Part of a small language model's weights.
Size: 22 layers, width 192, 4 heads of 32, MLP 768 ReLU, vocabulary 1242, 9.1M parameters.
Training: a variant of SOAP for these matrices, 149M tokens, 4548 steps.
Each number is 500 + 50 x the weight over its row's rms, rounded and kept within 0 to 999. Layers, rows and columns count from 0. Numbers have three digits each. The size before them is the row's rms in percent of the matrix's.

# layer 4 MLP down (transposed), 768x192, rms 0.229, rows 663-767, columns 64-127
095:591479569541491463456507538459464430520459533519481576449457437443506531495474483402557589424528480445632516480545479504577541497497519485452491430437476510492554430608585375645399377484502468
104:461492482455491465602429445554581458513499466481580453468487397477517592464568432554407536527563558505501414531443514519529559415508490499482514510488494448505542457476511420451436408568562483
092:509536448518576471503485422482594556491414536497552487523391524408512460422470474580508483519473557529521631529536539544464489488447536512528573454532461422418415497582517523479504476507599563
107:482514505511620588467536485490453426345545521483481467497489511527524571570497497507497459608465572348527559369438439406507515478527494478492573514496443501539472534501498512565546415485550518
092:534425506466483509516561499510538488464471560473538374489465534488458522432574583502496426506482556455536452600517466433436610417497487501488592489458489456582462514514433539509481488508393545
089:572456428505431531567658567537561540401544553431485553469509493481533497582486510561468536433472603440538425536507460561455531539554478445511480512442557495467542508566542446517444466504511458
097:464454581399452532489482474558361455481439496441514510523455546526483523528424456571509510515499495456518550560550440547441554571488467497471436429434508455508294406554430455580601451455456486
020:474463484525514526510524500582468496389500445586464367465455424430499575531587519407569451466425540491485519516554454476550511473511600533572455512538508485435528413484572589526459492564518434
094:578557529454468525461527478476451533397461574449522528561558542467503513528491522584588407476469500470515499481531450470409468493482534464548427495437478469570473490613567527471614459566536546
099:501505536542509489581551604512509549543468529471541444496478491552501509451465451467608448460574521524536511482446444595503534569517521566565445464536493516434537558461541423509498436596508390
086:556483435513368451579561547494513475586467581490562386437454478472422498467508499491434462548479428490469515541517465553454576510514448466521494438465518508502455473490517445557523437430612461
118:393532513540521494481515488474512476437386515480529480499505455401547547459500519514540605467390471483521483480401531497528464446537532521532451483405462610533615360562436557420580477546533537
100:510473506522513502481563459467540421496468464550458501481536481440475472349426546524513498532506527390532486646470469485487497443478582447460419456480503486413509512487425482457505488478592450
069:445546500520480431469544511446547520414446472451548562494476491490431452473464407450546600481537570552460492452448472475445394553518482502533528523503456500543492642402508490452509551434417566
099:490368497525545521404564370497512521430465568516429473529495504501446454442417541484521579546565517537398469643462482428502438519558494520461499544439534518547532503483492442499522454581519521
093:495474548552512486413481517476568501549514446491466402397455453480479483534591525502489475511531569457486513505406518470468499535486518533540521514471555469513552584479514481443479454419501433
090:459461494516547563544479488480489588477538439466521521517499522486554439543493470529606511475540531456555444601490477490530474497468504455587560517472524535492460481475401535516495476436481560
085:530460554568402508477508502567537434412373588577548497525470469481470573582459556485502533563461579594549552614482505547522465524520420535524487445481499441496468537451455583494506484417493505
110:542497444442488536491469571568557441463454435463558512546466443520475513447505438522446534529503494551504536514466490593523582328559544456556457496472520546495454486555539451518433555468505493
091:471536520552457409496493576439393553475508490551519506488512571522532517528405522517553535557533483557496547458450476448549503552484521544558512471549499507452478518459526467539545479443513457
097:506468591443520536550500443494540559488499467397486591471581553464543580520515507482502540505491481541445516554573495518484475484475469490517491531534604527558433450565526425513460481456509483
093:519565486466498558466423506520521587497493452454488537489607451513502506553475446510496485521506414604603461513478488450519476493588478438506429550563534591488567492437465513540459478430555523
093:536475507501450540474560532512528494488514487529454447504546608536460521542656382460524401518486474561502471502532410497489565480582450452492568568566497570506527480554469545486504482517563416
094:609501552399518483508445547491572584513528572512551453561450464503471442444548510509530538533527465497538443510544456453478491527537458545533398470501509539546480533499546489557437515488436576
108:518529391548504489652539516510488434427478559466490384553467542583460491522486501525477443438492453489397512419537490535514502410501556474478511510453483557426495515422554418528562493513571457
108:474475484398445555585427619478514536527537492532510516519525498569540479539565432502441454509491415522516501522540467573490510462583497489555570533517511544373555574529558529448547472532504447
098:508524502463498518428499496515537457541575355471475510480484451497425564456486557540487409517536553473484580592504537483521519459496594548451521622516447509448448433567587487552519530463402471
102:455430433394388561543559450466501429562575505584519469462511518440507553571565443564502534519596499452565553561516449466617451408688444550429491525455512493536466488473566483482462478465463563
092:492491515492554577425472507579499527554420510477517458588395453537493541508652460477450517477582563420563485398404433494433494486479587475528537545473454500464424466548492469530475613495500431
100:387541459497464487482475525501478538575507423446468468438520486471426538499462537556584502514473437534491512481445560485536429468511444463532504404461445521469484518602447477497571465617503457
102:543422447486488531496515458427510527509473562519507478484501467602418454569530473485484482545572490567480492481384467599468488444551562484436481509450432371531552476471470518472595395510526443
093:532547529472437419456408502515473461511536570520534517531476410560393532445417511515506529479458431471486511549455490460485446486453498517369548505499512427494459406529502421506537550488533493
107:556503516520545490572594586501494593518505482536565571501454477606621517467491552407469517532504555493522485395505582502457544483473500544510470416475417443489455465462484497452465514483433451
089:472519447428518554433482491494557542518484514512494424539472573488571532556484444483522484555598437527533408449536528505479492573558560523570451425412545531416421485493443491595482524586498455
078:492547434452454448502451551386459560478516502429465499480479541539584410452592606356469532474507472478459463494475409549543538535491457412474424553443534507480499450527548505512480500543455474
097:519455497476517575557441585473541538489516471469506409542468563518471511554566598461508572426552435509512514580450520533525542479627445531487499543456477415521489441553486628459477485534517579
101:498404465536574543491526541490517566515589572472547511477494471428471425523481510509430443595530552563472439514463438576519483359423476468536454527569462463504499550440582434612388413529476538
095:461466522459520466630511411453483555545580493473601542479404514531409489469501434560441478475393442493559488583437551446498514574495482482496501516459574520534471482457611461403515460537466480
096:524433527511547521427587462523414546444609489491519458516496527454485501468530509442457456466562462548487648537507411554447528532525470513547362526598519535549352397504498530439463599510486535
094:444465523514419437455588530559430514550592474470472509425424496516547510486517488402455546507379503522440463540545525471487528474551464551492479378600588441429435455415545455432468470472497538
097:507610461410477427536456574513462577482521481459540559540544491483543439400423560514530549517529511428440499437493432487435502531576451414617494549556597553536589478523638543516456446432454498
125:485530507519478473458563515589529525436464525523440576453468511529495518523517511439456506587534590459536611604501513561474405559510490523465555470504507515501406587377469473534418499527492489
103:506551565513470470519439448569508480555507501519462465525561485425518541532567540506548447494451444500521545567564506461558577450433590479540451500476569539501509425478552433441529603412496466
087:577532475431463470564483469482461571534507561484496482430410539504479504439416483495452498466522483611470487500493527493491475572476545439472429544472554434490581406508498620561545434526539486
106:424518607598502604515568534434534500401559588489518477572458528462548511606525598530479537566518521554464423420529385502513463519502480422503426534479532521569450487488497451447550520481434413
098:543488480502520497465484537448520507553464448647585499539469517593578573510511492516465490635441453503522472548495491453581549510564357565504439497485485510489490545381507572426403536492399506
110:542554549408507561513571435458460421529424593459459619575400541500526500481489461514499427488478523489455509494468424491478548520445522562525562482471581509505477478477561472520472487431521462
086:551473509422518549487466502485493529527436478465430495607533428500495481540527492470610481456506494487502526462398507535518539470439506445453438538443507561522460450506618526498532556513503490
091:471539486442447424448449525524507465641505582546552575525525517476492526453513564518422532455410602446577564511533529541516453441525555520534554532434477548521476549407574634503516492484534546
099:521528369523561504454533493550543495457546591469552527535406535462514541620462518485465559565537536583405445439497513519498462526514483485516427469552482410435431501441520482540505486425602595
090:565427437353472565511439580562554530432553565456493518578486392477423485528494457538599462503503481558496489484436479442406599368535481503418474477503536549465470528476552503554473548505492567
087:529575538496534550449502481522618425496508585441548450460494440502523461520475534445444529546560521432560586540494519535542542509456598526531444515438541394500468538440570553461504550493441505
081:500445501405474569446429503470474484539508490489502530564479483413502529487537484567559468483493534522570528587492400468466441407473451434563459550506509481473500533450519558561425419427581512
117:458414491521445479503538467519477550466485428384543314517546542470419483503539494504465550515435413509485599587457506574530519542481530520474491467502467476433458461513489517489476582495638497
099:445575521546559493444553478521453470541506470535588558482505451521492479517441561565606543526538441503462499506536489472534528515363434360546545444532555501568504579500555495551469566403511521
104:533450502437501449504619614523515458516482473471539518546520488556403517534485612527454504500487514376422588528418562500492564529497555429464532476489541497601504466511493430512554537528451468
087:498519442484503587464420472552522483528530601498551460427496384486536555552565503582566506520465543578555557554526446445480502567559453471434503442544513383542602468631498450540535556586515453
104:535453433511522519473492560466471433557425492469556482418433507480529482538456503516538515473622548471477515468531445552560432465476535576504457521469517458528536575526474530438455486501527525
107:613537535428459481544553467511459625472512594424456506388450511540528469545470486529520482543567482460519489486547511504429571462447524556440470447404574529464576499441528462528460516539517498
092:532464460417540470542438563485475553506485572569483498426431491437462486466421511472540546403463538486542422555474603500510544522529465507536505401532495574550497456578520472485445451459484605
104:602418476462535494487563459513486441498526512534525462524547509496536476471496478467431523479521483436616484607477474469524513474468442578426421569572550578498482531532532471474425553384608485
109:529475495480487530481584502422494481369518488545543413454477571429529502557507533452462446495500502533420576486648452553438472526426498542527497500472466611382542480541462484512578515495467460
112:468467523420378513582530532517458479441449481460488571518497625423554559484502614527526435546499437545499490539514515511433594514420486525536523460504437558522483586529422493537488497519460425
105:507509598521496475527511544498597546520500516629506487465514438528573543350483536509460483463453482485565490530596538545461543548535409498480563465442497454445506457517429575482477537546472524
090:551437452560536453485461507511414526468558564377535493471598469519484468401459428557496561382501555409471571540434442467438488474488475502457471538393468483500520581542421490351429468441488471
089:549483517461515468458420538468471485494542584496530559517489511451528511609425537443486552532490525402525465436436554529475493504619466522527562580524486531501534563488522589526531551505516510
087:447549496520473554411546507535550546494539475443480434452458475498574506417531489498560520547543487554504541460499454589527469519446459522518419541551456515402526539566561462495594501509415525
085:510405512527509572565602588509550553483403647391558459597520501545449448409535496520508482486518545469501477590552447437542586466478529518485392401514530539482496514508456456555515448580419497
095:479362477461546539434509545470499472497487535504595507454455488562505474560530513538505427497377467514531491531506447456488496405518573483527435480508566562535543500517438542525437469447536658
096:538500507406475527591506431504587435479569609567531508434493486539508527572475501409570520558414567548522482467501503474510439418454473467527436476488428455502501511496506516607462482517571608
098:537441520494441559518467559523550478617460506505556470487518461456473505489521526516548551531472425493605470522528424567495489500580616425481486384443528499448514448512434448453510426520524530
095:549599502548591469558565488463499509427536521479487594560474448457522570467461508471490499460508500495457476495445546476467430516675506516597549400547434441521398582572471547519484531497475490
094:542462581564574489477520542528488448499586501499460445440525450473500615549433459520510452499440514397579528564519595515589433558580512437489512401465513477605567573393532464546545453514542501
100:513511567521443505480572462409464539545438560497570545503423537576448461458566465486526514540459525479463429494523449476375447423458439532445493529561548499440414491505414482471490521477444518
131:434498503454432501461546433523493512466497495484516674511506532498533357486511506511490474434496575432505528541492511557436495462437522530541620439528475511515510509461517482455486554479470534
092:486477497520428541559553535480482505485523475476456553557487524531530528523516483537606570614514515429540506506474553432464529501565503582518512353541499492460482463538489507573459584516492521
098:513460492473486628420514491400502439549524524517548457519551486471544517468518524577549442430509467435522469615554472555497477535518464494501473562462400568481494428558466486507415546415438452
098:529545544468456506638541542505505552437490523455546547463411509538511585508479448508466520461481450463495465522559535459506490534456464514450492469528479470456493599452544537491522485521482436
099:503431478435529518454490529495528520529530556474551521449458440403488509485477474507393432536483497538590487534502456497501572442525430601451465600500529494542541501468444436557471517509482502
096:472511435443458443513497343420543472576489525466617518542512555473507461605521499519433482468479518546491444489509420506526556540471527446364545522487463545528494472453420510530547551547576611
109:484488527525546440485467523397492582529559428563508454543468431482523553412586487540439476497432500625587556487483533484516483491493418526566507463495541519458453412462510480372591475488434500
113:551500587556448517518562425554442443469612577539483470502497523465387492632595475538475467505380547419507515580471455574503490440490575480506421465551442498492507567544573510537569494494529516
086:562528519475408531566521529555450478564554433566562564465551377494495462482476573505534492548451401550463549507580528519478568461503550518446513468485457509532496435433491505497493543468420534
100:598541476442553561446503499514503519480493514520508455469432475416482519540538523453484586529557476496453517503528520465490554506557615510457508455614514613488462524486512438439552414494554526
109:458548409488523496485519495498511526537500494497578420518483463489496547508548469553484545434514528437482490522412607542480496524425503474470512483397497545496472481529506525556528582427504463
102:640347489503534500544481448505457448552451484463482440560419439507470555438519521488583576499535485512558487542512514529496446562482462494507418478492555445481496482569505513523535508590564473
105:484469471493434462497453446481431597469506538486550477466513501471547370506400472442437513463486513493508568478552498490433516483512422562490591499424520440429491548488520445508482512506513580
115:480520503535473580491518450560371548552425587500491521480529439502492519481498377542545376424539429509521453526507513492486432540481490512529469575538434586571430504478504518536408432503519443
105:566547496547482501542501500527502520523461525524496644477468508651498399510436467509572553509535518533497595452562578517474496472512485572510577477524526428583487478512484438568456494579537544
093:517460515484498498415432399525486542546570479588595530440529539494624384475543520502515505495457439545590511525511538516503516475528423494547505506413595590543432465477563530400520516507499576
097:500497405500476485411576480551570478480499519455564516524362490481482508508505584432493554501422441425505443473507408538603567499512535373440465440477494469506420550420480474567519456536518509
084:453479506436450472487484481499490447540516561409529502512534500532559479454464440426535541462429496412537632470521495519571553414441436536483503535405466505505393474401502447512490520543412492
121:457517467539434506485494435474420415587433520455500461524448438482546529436516503487499464527444530478439501534537563572478506495516551576528570535553527504546539538653502635499493464521487506
083:489506482528511432572538396484467512508433524451551615518544465496545563453450532439475539496460474465470543463508585572498569421480491475603432492529497548537670542433468454441465440555610591
088:566536530441616587511531542439513460493487462505510479448478479513443585524430508567510468541411523427438448502530544452547465463485487443546425500533457514515451494463475547557437553520476454
120:488614493506507510481535486496532511494472503472500505479544485426495498555457508489467539495481495502535600621456399577574517535463486445531566439532477473521407534518467542482568524519502342
094:519614566464459498475534533611514483415546572544506549463475509441558451556606457489511537575521477587584465494466518534536551476469492548488473495489413503414503461383566467517460567489492560
090:516415489376502469493586589490414577430566551507572455454489551477550511459532486551476472517533546500494452513530405523459520528473438564467558464477530593544544462531521510434570532433433505
099:463408501494481539552493517375450635445541632509603527386469484460499512487586451501504537439484436510621415509517459458553467420501488538526494481528538479442462456532510584509530541428452535
109:491509458464531511526471461452459442536497474523485468530495558485398494521600583522489476536522452570597470518432432489493501479537502560457509589475592516398595459456450435433511549498546516
095:540579487528472486539522456648589511546480631548491457546486347494558517534609531553499516509449525462512489450519479510526485647512447550362614482563444548532456589460469508492538467534587489
102:562478456434538494532378414554513486439557513489560606458528503487487559482467456469522422488407424472582565584527498450522457532579498459457382519569433586532594468507437400447587504476491507
085:628542426581367469469617553548419529563438534497543551463437473505563516397430478472550541460607431514513421501382521446427504472466474499499511512537507542472540419517532477498443468491566564
095:522483528526531522503500505538502531537527566499450502531428467464451422520435459435521526576415564513546497514524450464489503457451557446519631404454615562464454461535496427470409470476553444
085:499487452545477539467469440575535456521508529447564498524476442478599464543551481480434396492546527495503437570434539464419602464465547402499525512479425479543556483555489461480507553465490499
# layer 4 MLP up, 768x192, rms 0.246, rows 664-767, columns 64-127
104:450523500429455561506497483492610399478507556430474472417514497470653426552441573443450524462553488510505509472466518533573418501551446572495522496609527526580560488476591496502491493495477459
099:508499529446487497510491512446542447586506461514465495464494451537612487437488479517501533554419545488481513517508532492422529475442460432506439525489459617557526491525555471543492540500481525
110:436607483470519533552465427468464492413595465519390443505543445511610493439419479476399510513483503568486450476433400516548510528477534394495478638516451466520596488544520600521398497545462463
098:514435486483567557484444489478486494508515550533377461541510492473473485506400520484500536461509498511532461493596453482497461435577462566442441591486417506481526528450440586499431453362418503
099:426531520543392429479485381469438512479506453559514497415459508534526543524479614592522663461508561452547482508523508470517507523435518498521579569488579449601452524508532532568409509488528506
085:447513529430517512462540528523506419436636484504511549495567458562491644550589480495535453451475532486441503534480403497534526440544486538537512490465577503454487585517473468523519479501335559
016:543497486555481449519535372515508579422465573508416565536495465431432559531408480494393528455496547403465484490552497467517504571518465557458497554510416431542535534450485517468525504557538438
104:610478554369546412543586442499439529529561464436549602522442505530516534530516467494524527432438487492467470455490500548545535479499463497378528476533598519569579471424482507387493577565570447
093:420533475510441456528549435465537518483496461615508439431563549526502443481461481558479473551461617501530481407509510444491493553504478565497518448471545459606499476551525518442500495402483494
084:504597514458511527516548403427519507396484496503463472406526494476423530481485521603515401497481534440480450523486476549466561520472511473520498584477584545517537469470436607487486384502477521
113:441504518458480400517510517516610514450487537415493494472468487434533536523507529458425558550489510489555439412450521534547520540440519476560507521488621506481487444495550451451472553490456477
098:562546510434425516493548449451614522463568511406480468457473457563498537597497440462552498441466486478423542471422516535546461567455499512483541484546498465449510467496497437514490622569481469
075:536452467488485517546489540463510485557460558565546496428525515570450526475431525495449498597505492414570414587580512485527588526538536472439473400395447496392445460547501496489520442464568451
093:451450492481526567550511531482551507461509576538480374533470474515428523508506560451524508572523440462505424513585470453511559574457393455566525621480511585461548535550507618516499535466474445
104:440533439397469452481444489458485500548590452573434491595580545505514494476409456568553474543575527505418516515422487414565355477528420467514475491513504513500535526549494613551450473460400525
092:440445549447454518498433492473441507422525478508440558443425494474521460498433548468504546471433460507537492493462445484569536496423413591532483468499568495495541505491611556526487374449517501
102:429456488514551450447456472460456550635472523488602495519471505474554489586526497608450524431652472406475444466568577523557505432486479535498517529483544434575440489454450508440528447487468533
110:425570527505537490439445481511380509430497446425556493537466513404445515525486515537536539469516502487543563469491520423462573478567446556467528491509455488338565384433488465470552445589475512
098:524513493469478514496460449500520479436358524472443542483537448553459456537518467503498487542400555533500468560509540473547493620413541449562499474421544470529577589434430509435506454537553456
092:433576486514463522551539521387468496509452510505524442506476451555493498493477493505470398480419602523493565556540500421510543541500539457475518374430486478515572511297468518451583457525517552
097:316492456411582562442578479574531508447517506530425461559428486575484461429551483507540500428441564558501518535460406512491511567447556535482478547495459554459461512485475525465481454516443569
103:527545536465519538533610501459512515550534537524500545514536465488645461468399520433517473447586482486460570519464429442520427575492412460413556529519468461514446556524517455536468463553497509
101:409539547550500424527629415520505522441432412475463445486501500498512552517479566459532473520526536538418493504511641462476555496473496562470542495538544530422409506480504500453468471506573444
101:471588512447513537460484473521486504478490557556455430532520473505446507469432381494504537543520543480406490422565544475462452510534545553527418484553450595456516540474526582441581443545521448
107:464491403589466440425474448446554538432518528513523500585576517438421502432569487498532606529466493517481528526518567510521512538540450544488521461459404504521575588466508565351579504461462498
091:543548487450474577442449440479476571452542503521446399538446442440502516387483554506458565483430488558428555498552606405414427478490458447409499488555505583487528401461424459509559495547546474
095:460448516546535474495458516540490445502471582468565546400477473408567501577419532548485524459575504534497419461433520528612479519513506612491469532531559479502559502447529572474449492492480479
099:383521513439436399471437451578459428530443575470501492549508518457473350447462386538482468520480589631599567577493504527503395520542521527509418589486479503549473500433522463474411401460556472
121:573618500465555493420453548438440582485552468529465535493455429471439549545501508516455502559516509356455605528492463559457529495474434382487460517548615532490537553492448494546496500485541592
105:483459480491567483529460428457495476532524454487448478471565584512479507585543567426472492554549445519494451591602532521440468424422497556439507474436454502524472478515303514406551442452492473
100:515506501522543465505449474484550445592509497504472402445489486501475531520427554498537536463454497519381506417504405475520530467541577567533468394509588496497454498612470545498547547535469445
103:492547535511465438491604524486620472545500423506488488538557506492483475505537410534506505529500474482537500549535479468479529558437481540504549462479499499516423562454596431494494450468499545
089:488513471586518503539476518502536507559394463532469498527495442504516588466483467477452571542562515558472492500513513499477494427453423597551512355436443461506496557482499437570519506541496495
075:466516511510509518428443492479501438472524532491564496489592471490410540509483428579485467523533511512535527439442496503558609444452475521539550457438531461591467569534496517523376550487445413
098:461530498573450471445533433556515541431448540528409492429515491393477490441447516594475453568417553478514467448562495491495523563445592508493470559542479527444434610552520429523536479434531508
095:468543582491539512437506516455440459490456524505434493505504526560522485430499615532513494463508517575447470414380558525555504542490391516489486500471478480505518514501371583516529470494499377
098:559601551473434419456470455498581513441535431417515443446488505443502464586530534514444556491549473465506559412484610441477527517436487513477479486430416564447539511568463589495472497426528517
103:567490517458548453478544518491526439470515484452435579486534498459572433566449480502500533527602492553467517564505601506494554513479406420483506565490472449460530513419614551422443479512492462
088:531511510449500469416443571565549464588529583469447490567519466520484431529558526536488577495419405545416513527551501510517477522545542551466528468477521569575453460555555483486373492494456474
099:413495558447528464462491471451523533574504507479471558414561514493536598501553514449453470493500571512480515518521552422446498531466462500489602476520488607459493575513538487559486548472497459
109:473445532515497467547453444537477437507557366588502378550499530496511536414418518541518530483434467519483447553451491494516472465515537448483493606498464593540577484490539480482572374517429496
115:547545469377587500520533491492472635475458452561474539458511419491469546494510501488504497610533538547567505542456464378421610513450454500500582545498557438591535591460418524468524530516425516
093:474504439424486475563484515495546444436539477455550375495493579561499491462566399541477537438518466489482554444517463457556525506474428486491542567397426525584488572458480515439495534553551462
102:424519541527481498389503498473506479575474471581489506566472498598509465536499498583528472535564492490483536465486460377619441515586453513518438492486570518415540539544470497484443547537500533
097:497498517353497547474520476505460616546477512513528514502481516478434453450483439447425547567547428505496517505445565528476496480466527470498548537526570507536494476395472559547479483461464519
100:527573494519582546537575538402530406580517374482465532481493463533468528455514541469535484529453534484475493485510563446479561578462499448568493535586456482522470550525576526513439515510468550
090:385470446433417451452412476508502497442500478492499382522507506496501498377482559530513468470388528536420455526579493517580617470597501496546549480539522512493518630384509549495414484492554446
106:443502507445520557624413518466565535475498554574482445523503429487597515507520554520601482470537604525498520423542441507454556510505516584478322417463558444473563562515560593406417471483464494
099:431481494566500460515484461483529405476522489515479568548495581519520456510581510437521641506557434435509455555382450404440467515459541512429516501484525489585429457575475520493480479463531497
107:465468492490420578513516460449424415484561562512443521504632400510533539394475411548524370481493488519390529459465529509470554525561438391455559589514512487505540518455430512445474551544478540
097:553473503410495464526509385369481540529492512476441552530498581447579482454475528584581417485392544474529503449483468575503512558492445447512496512485585462528435478463502433451527551477510522
084:525574466592518454466611492527480516542466490522499557511588382498484537446457493468403457534471518554518554403482545456447565581576460451458573437463553509602492490496477425511564498464483481
103:563600510464563539490448545512527480450423470500580464534526462564423495459500547485500447513472464546511519501430553521503584600487516500497563504470423505553517467529447490499411386468632442
098:559509521484487515496537501485513359615499485440522516465525443441446544518536532426431545514467439559526516414518502494467527594533491565491484496456503514504458444545453556450487494559461475
103:491488455480524546518499482487521506470595467543552493408512412515548543463442480475470523565377463488473544533450493501543594522518545509561517592459439499407458468468470538467472526469519465
096:554551587454469446507506428521439493581527449413503465570450619386540422492535538557426518433538466412514481418532481450532448509519539552504502481516460504464480495469497528531518516589465485
101:513502439513551506503539521498466477432486522566458563494497501573474524535505622472510463502512488504469507504508477567612486477428535482499471502525462465425527490515464478578463524498526498
110:493446511465510556549504426395475446506545426581515473484521561534561456563468575493464531490493487454552527492512573543495499612453559580428480569462508471477469500529553528619557467461540487
083:530519451528495438487599398516464402391498557537453449451520477524443499567411408521451530459440548473450484449465407577499500468490424485481468549512588556445513484485530479541498555465438533
099:511546435451439450465539475551561579467615462490442374450442466487490520474467448499517502457467506472420432519479550506508458506480476554516521590510466536609571452564518531503494512487522495
107:491446505431475454477558468408553380467475561548452538516546509555485526574523456546513554483495456507541522417404426483529560554474495558490455509404493538537452518404434473437639553578480532
106:539521510495511472475476481508511518389605522539405453473504518475504592518469413432443513551383508482499406425506437487557470513486513457467560537524447510538528499552527443478483547499521459
103:511586499580551528548547433434444480447522574532429446454476368489502562437440456489606518525510478527472443603492468496491568590466527522466457509442550607478504487526489560425477506476560508
102:422643539432462520500422419521505499432521410503412509548513460441500537444467478450577542393548526494499432500545443497529453494457506479461587485619489371465398447470510499549457554427501463
090:492513497489574478555446514525501532520504378514499489498582510465458512547510485513618591459439499463474544490445505593507504487500491560479425576573545582457478463490491523470447505518446465
091:519454496492501513384466499438475551462557447491459439601495457445429445565535515501552510515565469445502526496525426457503516399518457436499443530477597606442503513511433533463400487476474554
092:454561463575488523610488491449501519524487377539430468437506457514500457549564514442511570565522470466460551521451467510540519497503538474522542554538501433527485390470496545497434530411545491
090:420492503609565494484512455522490431526503466421392560545565548457616445506618431476491523432508519530504585475496527375456648497552464568522492578499481472537463549498461512519504465490510466
093:433444414504546466509544603441497445490425503524516585575451432616601414458502461464480501484585558505412481364509512531473470407527427521439488422521496552448525524600493446540442535434569552
114:477481510489441447445532557496444515482470492587507517508538407490487534512481568580511509456454585496517463440571556427416484599449477488397613354473488488489565515457483571500452469549508564
096:497400545550488501454456441498504487506466484495497474664483470509529497524445456553499495495532471535513477486508504457574517448588527438575421513496479453365492448536518400539490435521485512
095:505476558497507418609414460516452474475550413543502436508503584554577438554437476383506528541518482539536456492494453527449607528489466472502438484551416464501548497533458510469516462479529512
094:516443423451597564454492515470615496487479496569555420519487529493458545556526459430517466507437427513450612497494475622527464423470468480494490539488454514534446483521481576501518517464550475
124:446596484573522506416497492524487469482581483589602538546521528566493496519510446527428473445408518487463532498583564456475550505507477534490456545442565467504508510473539552492543465520548469
094:479492377467436540532566497499483480494496457369458393505502457623532472497519440434588460454529519498520508503524554519509463475409508468544534514491518545590528440477551446584488515443509546
110:479536499573598519594492503378489473480487603546432428491472549524537551508561523503399567526450586522601527492537494601455450491479492582498517448565451528566515399631490511500467485538448446
096:455542467521587523446507424415439602435469446501553501477484401486443414563557594482457590517572468494505545480491510418557553458547542494505461448497529490423538609483517538516503527502602471
103:474552504479548543504546466451526414446379531513510503454484509438494453527523509465618462536559462511508495480590568531481549622450465554525452496441509480497503473521511523485540559516542545
095:493508434522543460407509510483426457450494479533474527445507411595444525482498523517433506402510416385509475499459560412458622526477580575558452466361506487436498527513532505559400510521435517
104:509461565492480510568506470513558422537512500478501405546500461590581460582455436493395605431490514407417523543552507581405540499435567470477475520494491498426513502501535527510509473456508495
099:382449520518521585466505440548480503558458594466510472498474552396451538470502462574451518481569474463443514508524494455490487466540545554510452439475352493453466509390598535512491472558447574
080:539500519480479520512603567478518546518512512566460521552464504516456520535480487514603639388436431469540415555488535463505505468489508513477500517457479535503474500546446475431517517489590507
091:456542515526469421490543608529510512502567523441485544460567445473488532569455483507432575535414448455497461512524507472503540436567512458410424395570572501497693448397489486473446425463478513
100:478469412552453452421442472552413475418453496525478472605500509571523495474569468484437493420523541529528506522497590498581409564436571468491543554385440493489496391418549527485479463580570491
098:503516490462472421470416532553443492504441408510466477507465527498421406434504550496501538481541594518486476368516522369596552491497515571486463479567502541523557491562453592612506501525517481
095:444519522479474451495446518488580493476463581568456545497529457458508405491542511506498572514480495517580506468492408477489461490524513620506512578497447603474456528580491464437479469524471578
102:485540536523534381462513407507532458587465504592524531533510576532443528472461496480494467550534518571454620484525477488526494479465437525504481515468480525442467610584455493466574523523529501
102:503477463599549467549421498493574493443533401560496501550463568554442526500549455496547484481532514511509485478515562500466533443652473579512625485492517535485600454511416466442465374446472452
102:446524451528516485516563495511566338474483476423442504448510540545559452455482510421557514443533621435522576522582496472448508547530554525433425552520442424389447575503472485561500540527540493
091:489529329534488392399466544533440547512432471487512441474448475531448495486502500521514634579432461437444515485482543533551567481451455420524508587496519454370481547408441516579534519498451539
085:490494430401542495444493455532523507504455579587411504520404449481469552450518449430500529539584566480522438474504561473495423451534573466485543520494445525471601516538427556552546484544537449
119:466536522453552540449453421525469414459429457533489515525456489528512436576470450583462464493454559525494464513543505526397562547448531527504572457568540492535463518381501432568472544505564461
085:556520388502457573517522530476446523554442549445410484480505494509522425488476476498503479542530530481473484466572460499473454449537518580434584523517440493595567623448536548444509505525506495
094:457517491460540466530414533458537486448529587525434581587509432522508544476521416600497453498514493493498443395519517500582533563473467544506542481434413465624481460503541554471507496438500499
113:475447440517437341578576518496502538447568603412502478538382566467492494483476438498553487475523432482551575492453491494543547551571553499380544516493521499552567464555495548472538533513434498
107:539580501439547460385501497570517440419530526621569484544532546528493506438526493533466623553468535552474550578561499441514461429490414485483531505478451551484590563473493561440443554518485567
087:505526425508504494473401444406554444531401441419441469498491570541468445458477555530555452504460554547497444446525475541606512430517522471448472376425536471437544536421521483493568543514581409
100:433539506522498462621517602479463468428485489555428540392528534565494502455455516497465499605573511482514549570470497516510494458489531495450613479541484484505445354475493473507556420544514496
103:400566445560482512498457447496461558509608454515553520532522496484484477509651516398542505454537552475442507549504528638546406449480474508451436500445478545524522555500567546506492485585547624
088:635456578440455443502416462489409560393571607535572540481513603451437536506503569536468470520449462467424563547558598470498459482509620501510477464400537518464549516590596541488475462514450514
092:513610496485436508476636396556524507533478480580515522454524403517567434502536443558441560510460472509384585532444491527485493541469500427497433500424595545437444480546501521492529429536492477
093:470475490518434490509504506533608468548485505508519542528556498498506443491465465449572529475465434496403503564376573441501439495430528436504514478537474433497492574472507533570466524560476483
105:460406397556527493391464534446482547426506495484381466487519497444525474534533494493563447504426397371466471524461458423402531427496412491451464477515411559523531570600475554524447490486452521
082:494462500468548396559524463543525563522542542467442515555438479530522500534552474598423540433530561515533576495489446479579474509487552520456407465526514529470520589527508575446430499591400447